python train.py --rope_base=10000.0 --attn_scale=0.125 --parallel_block=false --init_std_qkv=0.0462 --init_std_o=0.0 --warmup_steps=132 --decay_fraction=1.0 --steps=6001
Each number is 128 + 32 x the weight over the matrix's rms, rounded and kept within 0 to 255. Layers, rows and columns count from 0.

# layer 12 MLP down (transposed), 256x128, rms 0.21, rows 85-102, columns 0-127
[[179 119  73 156 142 113 165 127 187 158 167 174 160  96 212 162 155 140  49 178 177 124  92 127  76 124 194 159 128 123 119 144  56 177 127 135 127  87  88  88  89 184 114 120 135 111 162  83  90  73 117 112 130 144 188 104 163  70 196  92 179 147 156  72 122 152 134 160 119 132 126 109 105 168  86 111 136  83 106 188 119 157 148 140  62 118 138 142  78 135 150  84 114 105 185 120 140  93  91 201  93 122 141 107 122 106 115 158 115 121 114 128 148 124  76 162 161  76  84 132 108 166 151  98  97 119 150 105]
 [119 121 133 160 158 117 185  79 107 120 116 124  93  83 150 174 126 140 156  80 136 123  70 131 133 255 122 152 113 171 161  51 101 159  88  98 212 186 109 161 164 159 111  86 147  71 178 137  99 129 147  91 131  97 148 149 161 175 130 108 142 125  96  62 132 150  89 123 119 127 149  77 129 176 137 127 131  97 117 111 173  97 104  82 119 135 168  73 117 145 146 161 141 129  83 136 126 124 123 133 134 100  59 154 127 102 150 127  71 133 131 100  92 125 162  86 120 174 125 120 118 154 151 121  76  78 142 123]
 [137  88 119 100 165 109 122 120  81 159 155 108 147 112  84 149 148 114 134 179 106 138 121 132  86  48 141 156 144 132 100 137 108 181 138  88 175  93 154 125 180 144 172 102 161 174 158  95 148 157 109 128 134 152  49 122 192 125 132 155 141  91 120 110 141  99 146 114 146 114 147 139 119 166 139  91 181 114 174 114 112 125 135 125 171 145 165 123 125 145  79 122 143 150 164 112 112 142 108 118  66 122 122 159 185 138 119  80 166 186 136 140  81 134 184 121 137 149 118 118 132 137 145 111 130 121 161  79]
 [ 84 160 112 135 177 126 147  56  98 128 148 174  70 162 132 162 135 119  87 119 130 121 138 126 139 135 151 102 123 144  88 106 160  71  94 202 125 165 119 103 115  93 121 119 142  86 172  90 137 117 118 156 147  91 130  99  74 127 114 103 135 148 104 185 151 151 161  74 138 151 111 207 146 108 131 106  68 145 165 161 128  95 150 156 125 150 138 124 132 127 130 178 148 105 123 132 147 152 196 153 164 103 123 174 126 127  80 140 169  97 122 117 118 147 165  97  80 129  69 151 212  98  61 128 126 109 161 134]
 [131 150 147 168 136  79 149 121 112 112 112 148 140 103 157 105 148 100 143 168 154 192 174 165 155 109 135  97 144 113 130 108  93 130  93  98 103  78 132 121 102 137 135 139  99 148 145 129 126 169 143 152 102 107 136  99 178 162 117 175  84  95 127 138 168 147 114 161 116 104 117 119 104 133 110 179 152 136  47  88 109  98 134 106 122 152 143 191 134 129 148 141 193 177 147 167  73 143  94 110 142  87 139 103 140  91 119 117 136 113 128 156 136 162 109 124 134  63  98  99  67 126 132 103 118 132 155 111]
 [103 119  93  85 143 110 115 167 128 129 120  88 107 109 167 106  83 155 178 168 134 153 143 164 141  76  81 125 147 167 102 103 123 121 114 168 144 162 109 163 136 115 130  68 112 147 143 153  90 182 101 147  87 134 139  51 196 125 120 164 139  89 129 118 136 131  79  73 167 123 127 166 142 108 197 134 162 117  94 139 113  97 137  97 114 124 145 144 134 172 148 185 101  95 152  99  92  92  57 152 129 100  96 143 108  77 158 130 117 157 153 121 147 169  95 147 120  83 125  62  91 164  84 104 134 163 118 148]
 [ 77 162 202 118 177 107 162 136 141 127 119 130 154 121  95 155 136  70 162 152 130 121  70 137 107 111 124 123 118 100 100 123 143 172 191 143 177  78 123 101 133 100 168 134 126 105 130 148 140  92  99 110 102 124 131 123 165 148 128 123  80 109 137 152 123 165 135 139 111   3 101 153 152  58 135 116 137 121 149  71  54 140 168  96 155 127 110  48 151 163 150 126 132 126 141 159 161 142 147 136 147 122 108 115  92 108 114 119 167 116 140 142 176 168 112 116 127 149 122 129  90 105 128  50 177 170 110  95]
 [ 69 102  98 124 127  80  78 137 173 135  87 107  70 118  95 180 158 149 127 159 144 158 136 166 124 122 178 176 105 102 135 119 123 136 125 132 176 134 131 145  86 126  74 141 139 110 108 172 127 100 138 153 138 189 117 122  89  99 105 105  97 126 108  74 168 154  78 123 147 154 116  61 134 170 111 172 165 120  92  81  64  16 174 121 173  89 120 126  73 140 158  60 163 187 127 128 123 100 114 157 162  97  93 162  70 121 142 167  79  99  79  97 187 117 111 131 192 131 141 127 170 138 150 126  61  73 157 139]
 [148  59 151 112 117 140  99  98 109 112 159 119  64 150 161 172 101 105 122 135 126 142 121 150 101 157 187  63 109 132  89 120 130 127 145 138 139  90 113 174 123  72  84  59 108 116 147  82 156 110  69 105 125 148 179 137 103  64 130 160  79 125 114 116 115 111 155 150 117 138 148 147 105 153 177 113  88 181 101 100 123 134 104 153 183 178 129 193 100 102 237 118 128 123 117 122 105 192 163  91 124 129  78 136 101 203 179 100 103 155 109 151 153  91  87 123 124 105 158 189  88 133 145 130 146 146 125 157]
 [137 182 184 123 113  93 141  94 153 129 188  69 147 116 157 147 171  48  73 176 158 135 132 163 180 173 132 163  99  98 147  99 114 105 119 129 160 101 109 111 132 140 136 131 133 126 126 145 174 142 107 115 152 146 121 121 132 149  93 139  89 136 141 108 157 153 127 129 128  80 107 180 127  99 142 158 148 183 114 179 139 171  95 164 132 124 106 161 135 130 168 140  98 150 154  65 152  74 166 205 174 103 134 107 145 111 190 179  90 168  97  98 118 114 104 133 101 148 111 222 116 103 143  78 159 130 166 156]
 [147 135 152  94 125 166 117 156 148 154 158 172 167 155 121  85 153 146 142 155 126 192 131 120 121 170  84 102  95 174 145 139 125 187 126  68 131 109 156 132 101 121 183 118 103 102 126  86 129 118  80 118 173 165  88 175 104 111 137 112 115 145 115 135 100 124 148 199 122  94 113 117  97 145  93 124 135  88 140  94 165 146 199 107 198 110 107 183 177  77 137 135  77 146 115 119 138 144 167 144 107 133 118 130  56 142 138 118 126 126 203 118  81 133 111 165 132  81 128  60 134  81 161 156 175 107 108  90]
 [ 95 122 169 164 121 140 110 184 161 189 131  99 171 149 151  30 102 116 134 167 133 127 190 143 144 138  64 135 110  98 161 116 123  87 138  90  52 155 133 106 130 168 147 103 108 180 103 120 140 114 127 130 113  76 107 114 127  66 121 173 123 140 115 149 136  91 103 137 125  72 118 138  99  93 152  86 109 157 178 151 105 156 150 119 174 114 155 105 143 177 106 123 130 122 149 138 125 118 108 107 130 197 125 187 139 121 155 127 146 105 176 122  88 113 129  59 176 112 150 129  99 209 186 120  94 164  80 150]
 [130  77  86  98 153 152 151 157 135 138  98  98 159 160 154  94 118  95 138  86 104 118 104 114  74  64 136 147 200 167 123 184  71 100 130 145 138 168 126 135 105 173 102 221 110 134 121 113 110 144 109 177  97  77 153 157 123 116 106 138 107 110 104 160  85 145  84  98 131  96 121 231 105 135 188 168 174 119 140 133 108 124  99 130 176  90 123 163 145 115 126 119 128 137 129 151 125 101 138 122 163 133 138 196 135 131 140 149 102 157  76 138 166 116 151 125  98 163 127 150  83 112 166 153  88 115 135 175]
 [132 150 124 102 135  90  98 129 143 182 110 129 131 136  67 109 108 149 144 112  94 115 142 100 119 172  85  98 108 142 103 165 107 110 107 175 147 121 120 188 111 106 137 162 125 187  89 208 141  83 112  86 156 120 140 195 116 159 171 189  98 134 159 132 127 120 123 138 171  69  82 145 139 113 111 174 154 119 180 152 129 120 134 150 144 178 109 124  93 122 174 126  81 121 179 119 110 163 182  81 109 140  96 170 138  99 155 151 123 126 131 148 123 159 139 141  92 136 165  65 164 134 188 137 144  70  72 103]
 [180 112 130  85 108 169 222 162  82 152 176 145 165 127 120 145  16 149 144 119  70  96 150 116 135  79 149  98 193 145  90 118  81 133 172 102  95 144 117 111 196  86 115  85 170 161 115 100 103 114 128 100  47 127 125 128 124 103 131 153 171 167 128 134 147 122 130 137 124 176 110 132 130 121 151  86 139 181 128 144 153 120 235 150 168 128 132  60 128 152 133 104 144 154 161 103 125 166 142 160 199 134 141 143 141 102 102 153 122  85  74 130  70 175 163 116 134 100 184 126 124 156  81 124 132  99  81 105]
 [148  94 149 150 192 101  86 138 156  48 120 139  84  72  98 161 118  86 159 129 183 116 130 148 146 158 152  95 152  99 127 175 178  80 105  89 120  88 158 133 214 124 102 153 114 102 144 126 156 143 143 155 110 134  81 141  99 103  85 155 119 125  78 133 143 125  99 174 175 151 152  82  94  94 146  94 141  87  91 158 150 112 116 143 135 128 130 108 115 146 142 130 129 134  95 201 132 139 133 125  98  86  91 114 164  86 134  94 115  81 123 119 133  93 152 175 135 128 119 148  97 153 106  90  67 134 127 146]
 [152 111 188 128 118 126 180  83 142 114 107  51 120 125 130 208 182  91 130 154 170 104 148  90 156 136  81  97  84 160 144 137  59 120 170  99 116 104 108 150  99 127 144 120 131 122  63  80 103 123  66 131 125 133 108 110 127 121  87 146 170 102 177 140 106 114 156  96  79 204 124 175 106 122 111  52 100 188  78 154 149 122  82 152 143 140 120 132 149 115 133  95 105 105 117 138 103 104 150  97 146 163  67 151  47 142 127  77 151 147 127 100 117  91  62 161 124 150 108 130 170 133 105 116 145 155 109 139]
 [141 188 137 140 121  77 177 156 186 125 147 112  69 122 174 153 105 102 134 146 122 151 174 140 136 118 168 120 104  72 125 180 106  68 137 174 130 140 111 114 138  93 153 161 117 108 142 149 157 109 101  32 130 117 143 155  97 145 136 103 156 132 153 153 123 148 145 162 112 160 121 112 129 143  79  88 119  64 158 105 113 130 116 166 109 108  92 160 125 103 141 173 119 104 112 141 132 175 127  98 118 137  76 146  14  93  99 140 112  56 127 109 145 114  76 136 141 136 152 112 131 112 139 179 192 124 159 112]]
# layer 12 MLP gate, 256x128, rms 0.213, rows 86-103, columns 0-127
[[116 132 158  87 118 174  88 105 127 119 143  96 122 133 115 132 149  89 115 109  69 104 131  65 104 151  91 130 112 183 131  96 122 116 106 142 128 167 124 157 138 135 115 117 159  82 128 118 112 180 125 143 116  96 171 159 174 142  99 106 102 144 168  95 154 173  85 100 136 112 133  68 126 146 142 109 159 203 212 132 107 125  65 143 137 119 103  78  89 142 135 103 178  87 110 175  93  95 110 150  54 128 107 112 160 164 126 127  97 139 119 150 151 146  98 152 128 125 105  92 180 127 235 129 106  88 197 143]
 [118 116 126  88  98 133 142  97 167   6 139 167 151 167 130 160  86  82 154 172 107 169 105 120 130 130  97 164 108  45 151 140 113  26 125 114 135  96 148 111 134  99  85 117 156  63  53 133 133 114 115 140 183 103 155 141 135 152  91  93  91 161 164  88 186 116 126 134 108 116 182  79 103 110 159 134 135 153 155 126 151 162 130 125  78 134 129 134 155  87 147 218 159 137 158 134 139 145  75 118 129 139 132 153 117 138 139 120 141 163  96 168 118 116  59 189 154 146 104 141 157 109 186 167 129 122 151 173]
 [135 162 112 188 163  95 163  99 106 106  77 189  64 119 141 112 104 163 114 116 228 141 110 168 120 140 182 128 188 133  69 108 132  91 178 206 141 152 146  69 163  76 119 152 105 119 167  94 128 168 112  59  84  92 137 165 129 126 173 149  91 181 120 131 133 120 156 136 112 175 138 131 145 101 104  79 128 135 113 121 145 116  81 139 152  99 171  55 121 176 120 133 113 120 162  53 116 143 120 169 120 124 127 114  96 138  99 145 110 147 136 141 168 146 106 130  60 153  80 146 174  77 153 128 117 127 112 139]
 [158 176 132 125 133 152 112 105 135 168 107 133 103  77  67 120 140 151 145 158 135  89 134 133 155 143 104  70 100 146 123 104 177 105 200  88 116 180 124 165 134 129 111 153 128 101 103  86 148  87 124 141 149 146 167  81 164 189  89 104 143 144 153 140 149 141 189 101 123 156 144  97 206 112 125 144 130 146 199 137 122 164 124 135 139 136 140 145 133 126  87 167  70  94  98 139 138 103 128 167 150 134 148  89 117 146 126  91  91 117 103 116 184  89 198 121 108 128 141  60 215  71  79 134 139 141 147 166]
 [116 121  81 148 192 140 148 144 141 127 171 103 186  53  83 104 134 161 118 175 148 107 115 161 125 141 128 127 155 141  96 176  96 115 164 153 156 172  53 139 180 187 140 131 139 128 119 175  89 135 143 108 168  51 131 140 112 135  96 132 126 111 102  93 197 106  85 148 135 162 139 129 129 119 161 129  97 154 159 158 150 215 148  92 150 117 102 135 166 113 101 119 198 104 119  85 128 140  88 143 134 103  75 157  81 116 116 136 176 155  98 164 150  95 122  98  78  84 144  83 161  95 188  81  69 158  84 147]
 [ 78 135 167 111 150 100 139 113 129 143 169 139 107 118 111 145 155  67  96 114 140  97 131  93  87 141 182 128 125 108 104 168 150  95 162 193 158  86 162  74 125 168  67 102 131 101 111 187  90  89 104 165 137  92 135 122 129 114 142  83 116 113 137 147 120 142 114 100 103  78  78 125 139 149 168 111 136 120  93 120  81 120  84  73 144  56 142 118 148 132 151 126  98 135 160 144  94 140 144 159 134 174  99 160 169 110 138 169 125 155  87 151 179  73 156 163 133 152  93  58  94 101 136 126 167 177 136 138]
 [126 197 149  89 118 162  99 153 162 128 132 108 108 210 170 128  69 141 118 123 136  60 192 167 128 168  71 131 144 106  84 105 123 104 163 104 131  32 150 130 120 185 115 157 119 107  70 104 134 129 124 165 156  84 161  69 130 123 124 143  66 163 214 161 117 116 127  84 158  96 110 118 128 150 147  84  67 154  98 151 124  98 139 126 145  99  91 138 143 118 191 137 158 114  76 140 161 152 136  95 113 154 132 155 113 123 130  85 185 138 183 134 153 119 174 118 122  97  79  89 122 115 120 108 138 141 134  81]
 [106 122 140 157 126  81 139  96 124 180 153 175 116 153 133 175  93 147 105 141 128 134  66 121 123 128 183 121 139 166  77 117 160 147 145 110 157 163  94 162 164 124 156 114 142  98 126 149  76 104 104 165 172 138 144 161  96  92 147  66 159 137 161 108 171 185 122  93 114 131 181 109  86 150  93 111  73 162 119 121  94  91 116 128 179 143  72 184 105 188 147  56 122  78 130  90 118 156  77 146 155  69 103 127  40 199 191 119 120  85 111  85  94  63 109 149 116 219 118 127 130 171 151 136 151 107 122 147]
 [146 174 136 136  95  85 117 104  94 136 168 130 105  97 128 126 124 144  86 115 144 124 149 130 108 170 102 156 160 109 148 139 105 112  74 108 139 159 126 159 112  94 124 167 172 132 106 133 169 189 138  80 131  91 182 146 128 154 118 135  81 115 125 115 130 179 154 189 146  98 194 208 123 132 113 128 146 138 185 145 134 176 187 124 125 131 119  96  97 138  95 120  74 131 182  80 133 121  78 153 170 118 102 104 164  78 126 147 100 169 100 161 127 141 150 148  84 116 136 154 128 169 124 106 163 171 150 134]
 [111 131 112 143 156  93 192 141 164 168 141 122 114  94 155  55 112 152 156  97 119 172 138 185 155 163  40 130 128 107 101 133  93 181 110 143 171  99  70 118  94  65 171 150 145 108 130 148 122 118  79 107 109  72 127 133  74 154 119 122  86 147 155 107  95 179 160 193 124 174 127 147 105 111  90 147  74 147 120 184 107 115 198 108 136 146 139 101  90 125 141 105 162 127 100  88 112 173 143 118 180 153  94 102  99 142 143  93  96 178 120 138 156 153 125 172 143 131 105 162 131  85 135 123 157 113 207  84]
 [ 95 163 152  95 120 119 119 116 166 110 125 176 129 148  73 175  71 145 124 147 104 147 153 164 190 197 144  89  98 119 163 119 138  53 143 143 161 118 101 187 146 143  74  76 169 197 128 118 106  65  52 141 128 151  87  78  92 107 150 151 152 125 145  85  78 126 150  92 163 196  98 100 150 155 117 138  57 132 153  77 146 127 125 142 185 121  80 131 135 178 105 146 156 116 112  97 120 184 127 134 147 150  91 217 129 169 129 129 178 135 111 102 121 160 174 114  76 151  83 117 136 107 110 106 139 120 108 149]
 [119 157 119 117 120 166 138 124 122 151  98 185  58 156 119 193 132 121 156 116 199 186 163 141 126  99 141  85 141  91 106 103 154  92  93 156 174  68 170 110  92 118 154 131 150  97  95  56 139  99  75 185  96 132  97  98 174 161 157  97 121 117 134  75 143 110 128  88  67 224  72 146 140 117 133 186  85 112 162  94 135 152 131  46 132 123 132 116 157 120 127 154 102 108 102 102 135 163 105 154  91 131 167 183  98 201 179 117 119 131 154 189 102 119 153  87 135 136  85 135 128 144 133  84  87 108  84 171]
 [134 117 121 121 150 135 175 143 173  99  94 158 151  80 151 125 131  66 115 127 144 128  94  89 137 162 174 168 190 129  20 145  85 179 134 145 141 138 125 147 133 139 209 155 160 112 103 127 143 156 137  88 122 105 100 121 167  97 164 140  95 124 177  96 158 131 123 127  92 111 109 121 144 132 101 207 112 105 119 150 122 140 115 130 108 194 152 159  68 118 167  52  90  88  97 109 117 142 101 137  72 203 140  88 175 119  84 108 131 142 128  72 119 169 104 144 152  52 143 131 115 128 111 154 152 174 149 171]
 [122 173 119 137 122 164 200 154 138 106 137 103 192 107  90 133 136  69 143 217 147 150 147 127 162 109 143 103 121  68 153  95 122 119 141  97  99 119 144 175 191 136 178 133 123 138 106 152 116 141 153  79  52 109 115 118 126 151 180 102  82 112 140  45 176  71 106 167 168 101 128 111 122 178  62 133 146 204 161  93 122 137 232 109  73 203 126 125  99 161 174 136 142 137 141  58 159 105  90 189 100 127  24 101  84  82 104  78  79  87  80 115 154 113 156  71 155  17 137  88 162 131 151 152  72  74 154 100]
 [147 107  92 107  83 117 116 145  79  69 135 145 192 103 149  95 174 124  55 117 124  94  87  78 118 168 122 129  98 174 150 112  99 138 189 179 125 153 136 160 120 108 167 142 133 106 120 136 103 215 172 107 131  79  80 139 131 127 174 133 129  76 170 123 100 114 147 108 142  72 139 119 204 125  90  65  74 155 110  99 131 128 126  88  99 113 150  99  91  94 148  87 116 119 122 134 176  79  75 128 133  79 130 110 142  97 158 103  90 160 110  79 139 175 112 168 111 131 113  87 143 181 198 161 117  79 113  99]
 [115 216 106 147 182 119 179 172  95 111 127  99  67 185 144 138 132 124  93  98 108 143 112 128 156 128  88 126 163 104 132 142 124  87 160 140 118 193 144  74  99  83 126 185 130 122 133 127 121  50 107 103 123  91 113 138 126 117 158  56 139 104 145  88 154 111 116 118 116 190 154 147 154 145  73 162  87 127 104 133 135 177 108 193 110  96  69 173  93 154 174 152 144 176 124 112  34 132 185 110  97 132 145 118 105 163 128 139 180 139  80 131 110 102  83 117 111 169 114 121  73 138 123 126 134 169  96  80]
 [128 163 139 142  80  94 117 144 184 120 160 137 126 119  93 151 115 166 132 201 106 104 140 117 143 146 127 125 138  93 139 131 147 106 140 151  64  91 109  93 147 120 152  80 125 115 137 105 177 133 108  85 122 112 179 108 103 134 107 161 152 140 145 175 196 100 133  91  93 149 122 125 107 144 137 163 144 189 179 121 151  96 142 100 122 141 122 172 159 139 168 146  74 130 124 150 163 175 114 177 215 132  49 140  94 134  84 113 116 113 146 108 128  84 149 138  97 111 163 169 168 125 127 102 144 180 130 167]
 [ 92 192 116 162  91 112 164 118  85 167 118 162  57 120 139 148 133  75 118 119 124 127 123 158 112 145 113 139  82 127 148 120 103 140 158 141 173 132 121 107 140 126 126 138 132 101 166 112 148 155 156 150 142 148 155 131 103 139 136 106 154 153 164 147 165 180 219 118 147 143 156 177 211 121 179 108  75 139 184 104 155 160 101 167 120 179 154  76 164 111 103 125 111 111 122 120 160 179 123 157 184 195 119 136 124 132 164 138 142 135 145 158 115 170 137 130 169 130 125  93 121 108 121 157  99 159 189 164]]
# layer 12 MLP up, 256x128, rms 0.219, rows 86-103, columns 0-127
[[173 125 125 126  88 152  93 139  85  49 226  98 160  35 202 163  78 151 154 115 106 204  97 171 168 110 105 154 110  66 107 148 176 100 181 122 124  73 169 157 137 131 176 110 155 123 151 127 182 123 131 148 153 158  92 145 165  94 131 162 130  54 160 128 179 142  80  98 114 105 123  56 128  86 116  98 130  90 142 143 141 149 128 116 102 148  97 124 125 199 148 140  98 145 123 147 130 107  65 136 183  84 122 149 151 184 132 126 128 121 140  85  88 164  73 118 151 109  79 109 103 113 121 126 102 175  96 130]
 [145 110  86  89 112 125 105 119 135 120 115 159 120  71 150  96  94 109 145 177 156 115 143 134 128 125 125  84  75 120 139  89 120 145 123 186 131 149 150 212 164  97 115 119 103 143 147 152 110 125 133 166 156  87 132 119 107 199 146 130 163 148 192 152 115 124 128 116 157 163 127 149  99 145 167 105 101 130 110  81  68 191  81 123 105 165  30 123 133 166  86 143 100 164 124 104 196  99 105 139  91 138 113 139 145 133 127 126 147 125  77  99 106 162 177 162 183 152 184  77 171 154 134 184 155 109 102 131]
 [132 128 173 111 163 136 184  93 161 193 113 125 112 160 159 159 147 140 100 135 168 112 150 139 127 174 109 128 158 108 172 131 156 152 106  82 153 176 111 144 142 164 112 137  84 133 107 126 132 106 172 135 165 103 188 125 125 141 129  96 130 164 115 165 156 176 140  61  89 118 125 155 109 162 146 136  91 158  78 120  98  73 127 150 103  69 161 192 114 208 143 135 132 142  95 117 144 140 153 136 130 140 105 151 133 150  65 144  78 147 165  95 157 124 111 133  98 183 101 164 160  78 126 117 106 167 130 139]
 [151  84 182  98 161 137  78 134 125 116 101 157 138 107 126 175 106 107 114 139 126 101 121  89 141  91 104 138 151 119 115 154 147  89 149 124 145 114  93 153 169 120  97 121 144 150  92 155 151  85 130 157 150 126 114 134 183 151 103 152 106  85 138 139 145 107 171 129 109 159 117 109 164 151 141 143 119 120 130 154 107 126 152 127 135 106 110  97 171 133 131 184 125 100 145  99 121 115 103 138 109 149  81 122  96 173 128 200  89 129  88 108 174  62 181 176 114 141 139 156 168 110  71 157 161 137 156 167]
 [148 172 130 163 119 164 158  96 100  37 153  70 118 116 118 104 135 117  82 133 128 181 150 143  83 131 135 137  69 172 149  82  65 142  97 123 131 110  89 157 127 174 140 111 160 151  98 155  64 112 152  90 136 119 128 114  93 143 156 167 103 162 109 123 144 142  70 112 131  97 146  66  98 112 112 144 151 165 112 135 161  95 121 131 116 142 109 136 110  99 110  95 116  81 116 141 158 139  94 133 180 169  74 108 109 126 162 159 118 102 106 160 165 103  82 108 133 180 124 144 126 123 189 119  61 180 121  87]
 [120 160 185 106 171 149  90 132  83 171 116 152 129 101 148 112 166 116 110 193 111  84 135 100  92 160  58 160 142  73 103 123 161 126 102 107 184  67  96  61 166 143 143 102 119 124 129  90 113 140 103 135 136  82 103 173  98 118 131 136 102 145 127 147 129 152 140 143 135  77 151 132 170  93 104 106  77  96 131  85 100 109 136 110 128 125  88 189 135 128  64 146 105 125 124 119 133 159 108  51 115 138 184 165 149 157 136 145  87 142 113  93  84 125 138 113 161 159 180 189 121 157 143 110 195  90 113 116]
 [192 184 133 213 125 136  88  58 117 100 108  73 147 133  84 153 163 136 172 133 117 112  91  95 181 134  92  89 128 167 133 111 152 105 186 122  88 171 157 165 134 130 110 105 128 139 122 122 128 145  89 113 143  86 107 108 200 169 162 176  94 146 157 136 105 106 101 113 180 180 142 108 223  80 116  96 111 185 155 129 131  96 172 165  89  95 130 145 136 162 144 118 133 167 167 126 213 154  85 127  63  72 135 196 101 142 164 142 136 202 165 120  88 171 111 182 156  94 128 143 113 136 130 130 159 120 101 116]
 [138  93  81 100 211  79 170 126 134 145 168 129 156 118 124 127 138  91  67 142 100  65 114 125 182 175 106  82 152 133  75 158 142 107 117 124  97 105 165  95  97 169 161 158 126 172 132 119 133  80 148 161 148  87 141 168 129 104  92 146 203 193 146  97 102 181 191  94 140 149 149 133 102 134 107 139 171 133 169 131  70 112 117  98 141 124 112 144 133 124 118 164 106 133 179 136 120 152 135  74 147 128 108 157 107 111 126 110  68  38 132  49 128 125 113 125 125 135 105 118 126 128 136  90 108 125 191 120]
 [122 113  94 161 132 148 130  87 102 133 124 155 117 159 155 131 165 120 182  78 134 120 142 180 138 114 103 136 122 123 105 159 175  59 134 116 102 156 124 161 111 144 153 173 125 153  95  87 117 103 137 148 135 171 154 133 113  93 135 179 113 121 138  76 128 143 136 148  99 156 145  91 154  72 157 166  82  50  99 129 132 124 104 106 133 121  84 104 182 121 143 187 161 199 147 106  71 151 160 152 106 126 190  32  44 129 126 122 116 138 160 112 143 144 120 127 164  93  70  96 114  77 125 115  96 140  50 152]
 [150 144 205 160 118  97 158 160  75 165 175 129 126 124  90 141 121  91 118 119 112  84 137  97 171 142  77 157 107 173 139  95 167 172 144 166 114 140  78 137 110 174 150 123  85 120 205 103 117 144 123 163 202 168 131 130 171  92 159 115 118 173 177 162  97 149 107 173  96 129 132 118 123 198 122  82 113 107 119 111 146 182 141  89 130  82 188 160 160  99 119 127 139 168 158 163  57 125 144 120 105 136 153 148 146 160 148 145 162 126 155 143 209  61 111 199  96  62  30 110 171 151 156 171 154  96 126 127]
 [102 133  86 122  96 149 163 109  81  94 150 116 140 112 157 140 173 154 145 162 188 119 123  95 134 124 138 179 176 110 145  80 116  72 116 131 143 116 184 149 109 111  94 142 162 120 170 117 132 220 119 156 179  94 174 184 148 121 186  67 101 164 127 186  76 123 115 143 151 132 112 154  83 174 165 177  91 151  58 128 102 144  73 105 130  97 129 136 134 121 105 153 137 145 117 183 110  89  85 140 151 130  95 195 145 110 141 133  97 122 160 108 152 138  79 155 163 128 130 187 133 141 149 146 149  99 103 157]
 [113 107 134  97  88 167 150 143 143 121 113 141  95 154 116 137 147 148 129 172 137 105 127  85 168 115 152 105 143 102 143 151 144 105 148 117 123 102 192 131 117 125 137 166 125 191 123  82 129  77 137 168 133 120  91 113 184 159 139 187 186  99  90 102 150 110  87 179  80 122 206 114 137 152 138 163 134 129 151 153 135 136 199 132 122 171  71 134 113  98  93 160 100 156 157 132 175 136 147 126 193 132 126 111  63 147 150 115 102 123 108  49  90 131 161 112 160 134 147  98 127 138 107 130  83 140  81 118]
 [ 72 123 142 146 159 121 119 140  91 120 156 121 164 157 110 155 106 136 138 104  94 108 172 176 109  99  98  76 120 125 161 108 117  86 115 156 147 131  34 119 192 127 115  99 102  75  97 164 165 116 113 208 119 135 133 106 182 156 103 232 146 120 113 128  62  97 121  88 181 168  87  76 103  99 165 111 103  89 122  97 128 126 138 124 121 111 118 168 150 105  90  90 172 158 140 151 154 114  93  76 130 149  99 106 182  62 155 141 105 122 126  92 158 107  71  95 171  90 189 150 158  99 120  93 135 141 140 112]
 [156 132 107 133 125 148 209 145  95 107 194  47 115 143 149 147  80  87 114 138  86 114  94  84  51 156 162  93  68  93 101  46  93 112 147  93 136 128 142 119 152 161 137 154 143 191 153  96 129 159 138 117 119 173 154  91  80 169 174  98 112 149 108 124 157 135 156 168  86 107 192 108 106 173  96 108 127 156 143 151 160 171 125 185 133 154  66  71 129 185 178 150 152 162 165 134 101 123 114  48  81 203 103 112 100 104 133 181 131  55  99 147 130 104  89 127 180 126 180 158 123  95 149 144 134 170 108  72]
 [149  58 151 119 161 167 145 150 125 129 141 116 130  89  92  99 120 118 107 132 176 108 177  97 110 100 106 111 135 127 112 102 127 123 118 123 127  95 118 173  83 157 162 167 157 139 102 164 134 152 126 100  88  98 182  87 145 108 103 125  95 120 107 124 160 163 131 142 101 156 123 156  96 111  49 137 186  82  99 165 171 121 204 140 142 110 121 126 157 113 102 115 114  65 105 121 105 178 125 166 111  72 109 162 124 101 142  85 152 179 156 115 150 150 108  59 145 123 182 120 176 193 173 105 199 139 148 118]
 [105 122 144  96 162 127 149 127 198 135 179 114 151 157 104 130 126 122 129 112  90 160 108 133 120  84  55 134  91  78 131  69 144 136 156 104 147  80 118 121  94 193 154  98 131 156 152  23  90 225 115 124  64 191 135  86  86 157  45 140 104 113 135  80 118  92 162  64 173 107  91 116 120  97 112 150 135 111 131 141 101 132  96 157 160 215 150 140 141 149 183  90 132 150 120 110 134 113  89 103 126 123  89 107 114 148 157 126 134  91  73 151  59 110 129  95  87 169 142 142 153 114  86 123 160 147 164 119]
 [131 120 126 141 110 158  75 114 115 130  82 148 166 130 186 168 108 110  87 142 161  79 128 170  97 190 103 127  82 101  99 140 108 117 128 145  71 113 165 119 141  89 139 120 114  96 113 141 160 117 141 203  56 127 122 135 135  49 153 142 110 128 103  92 140  88 110 131 163 167 171 188 106 117  90  94  99 169 141 132 197 135 133 114 103 180  77  75 124 104 138 124 153 115 128 117 101 128 146 116 124 104 130 126 131 163 106 142 149 163 116  98 124 146 137 151 103 194 139 106 114 140  63 135  54 121 115 138]
 [101 110 143 137 146 113 144 128 108 150  98  96 116 154 122  77 192 138 152  64 156 112 108 150 121 119 174  92 113  92 139 119  52 175 107 134 187 131 136 123 129 121 101 137 139  92 179 148 114 100 168 142  79 207 181 108  92 155 118 141 139 124 141 151 134 209 160  96 100 136 128 159 124 156 160 153  52 109 135 111  99 148 133 105 147 157 153 116 150  93 150 174  67  73 137 148 170 112 125 173 141 155  87 116 109  92 173 104  95 142 140 144 128 126 118 156 171 182 157 101 112 119 117 119  82 118 123 167]]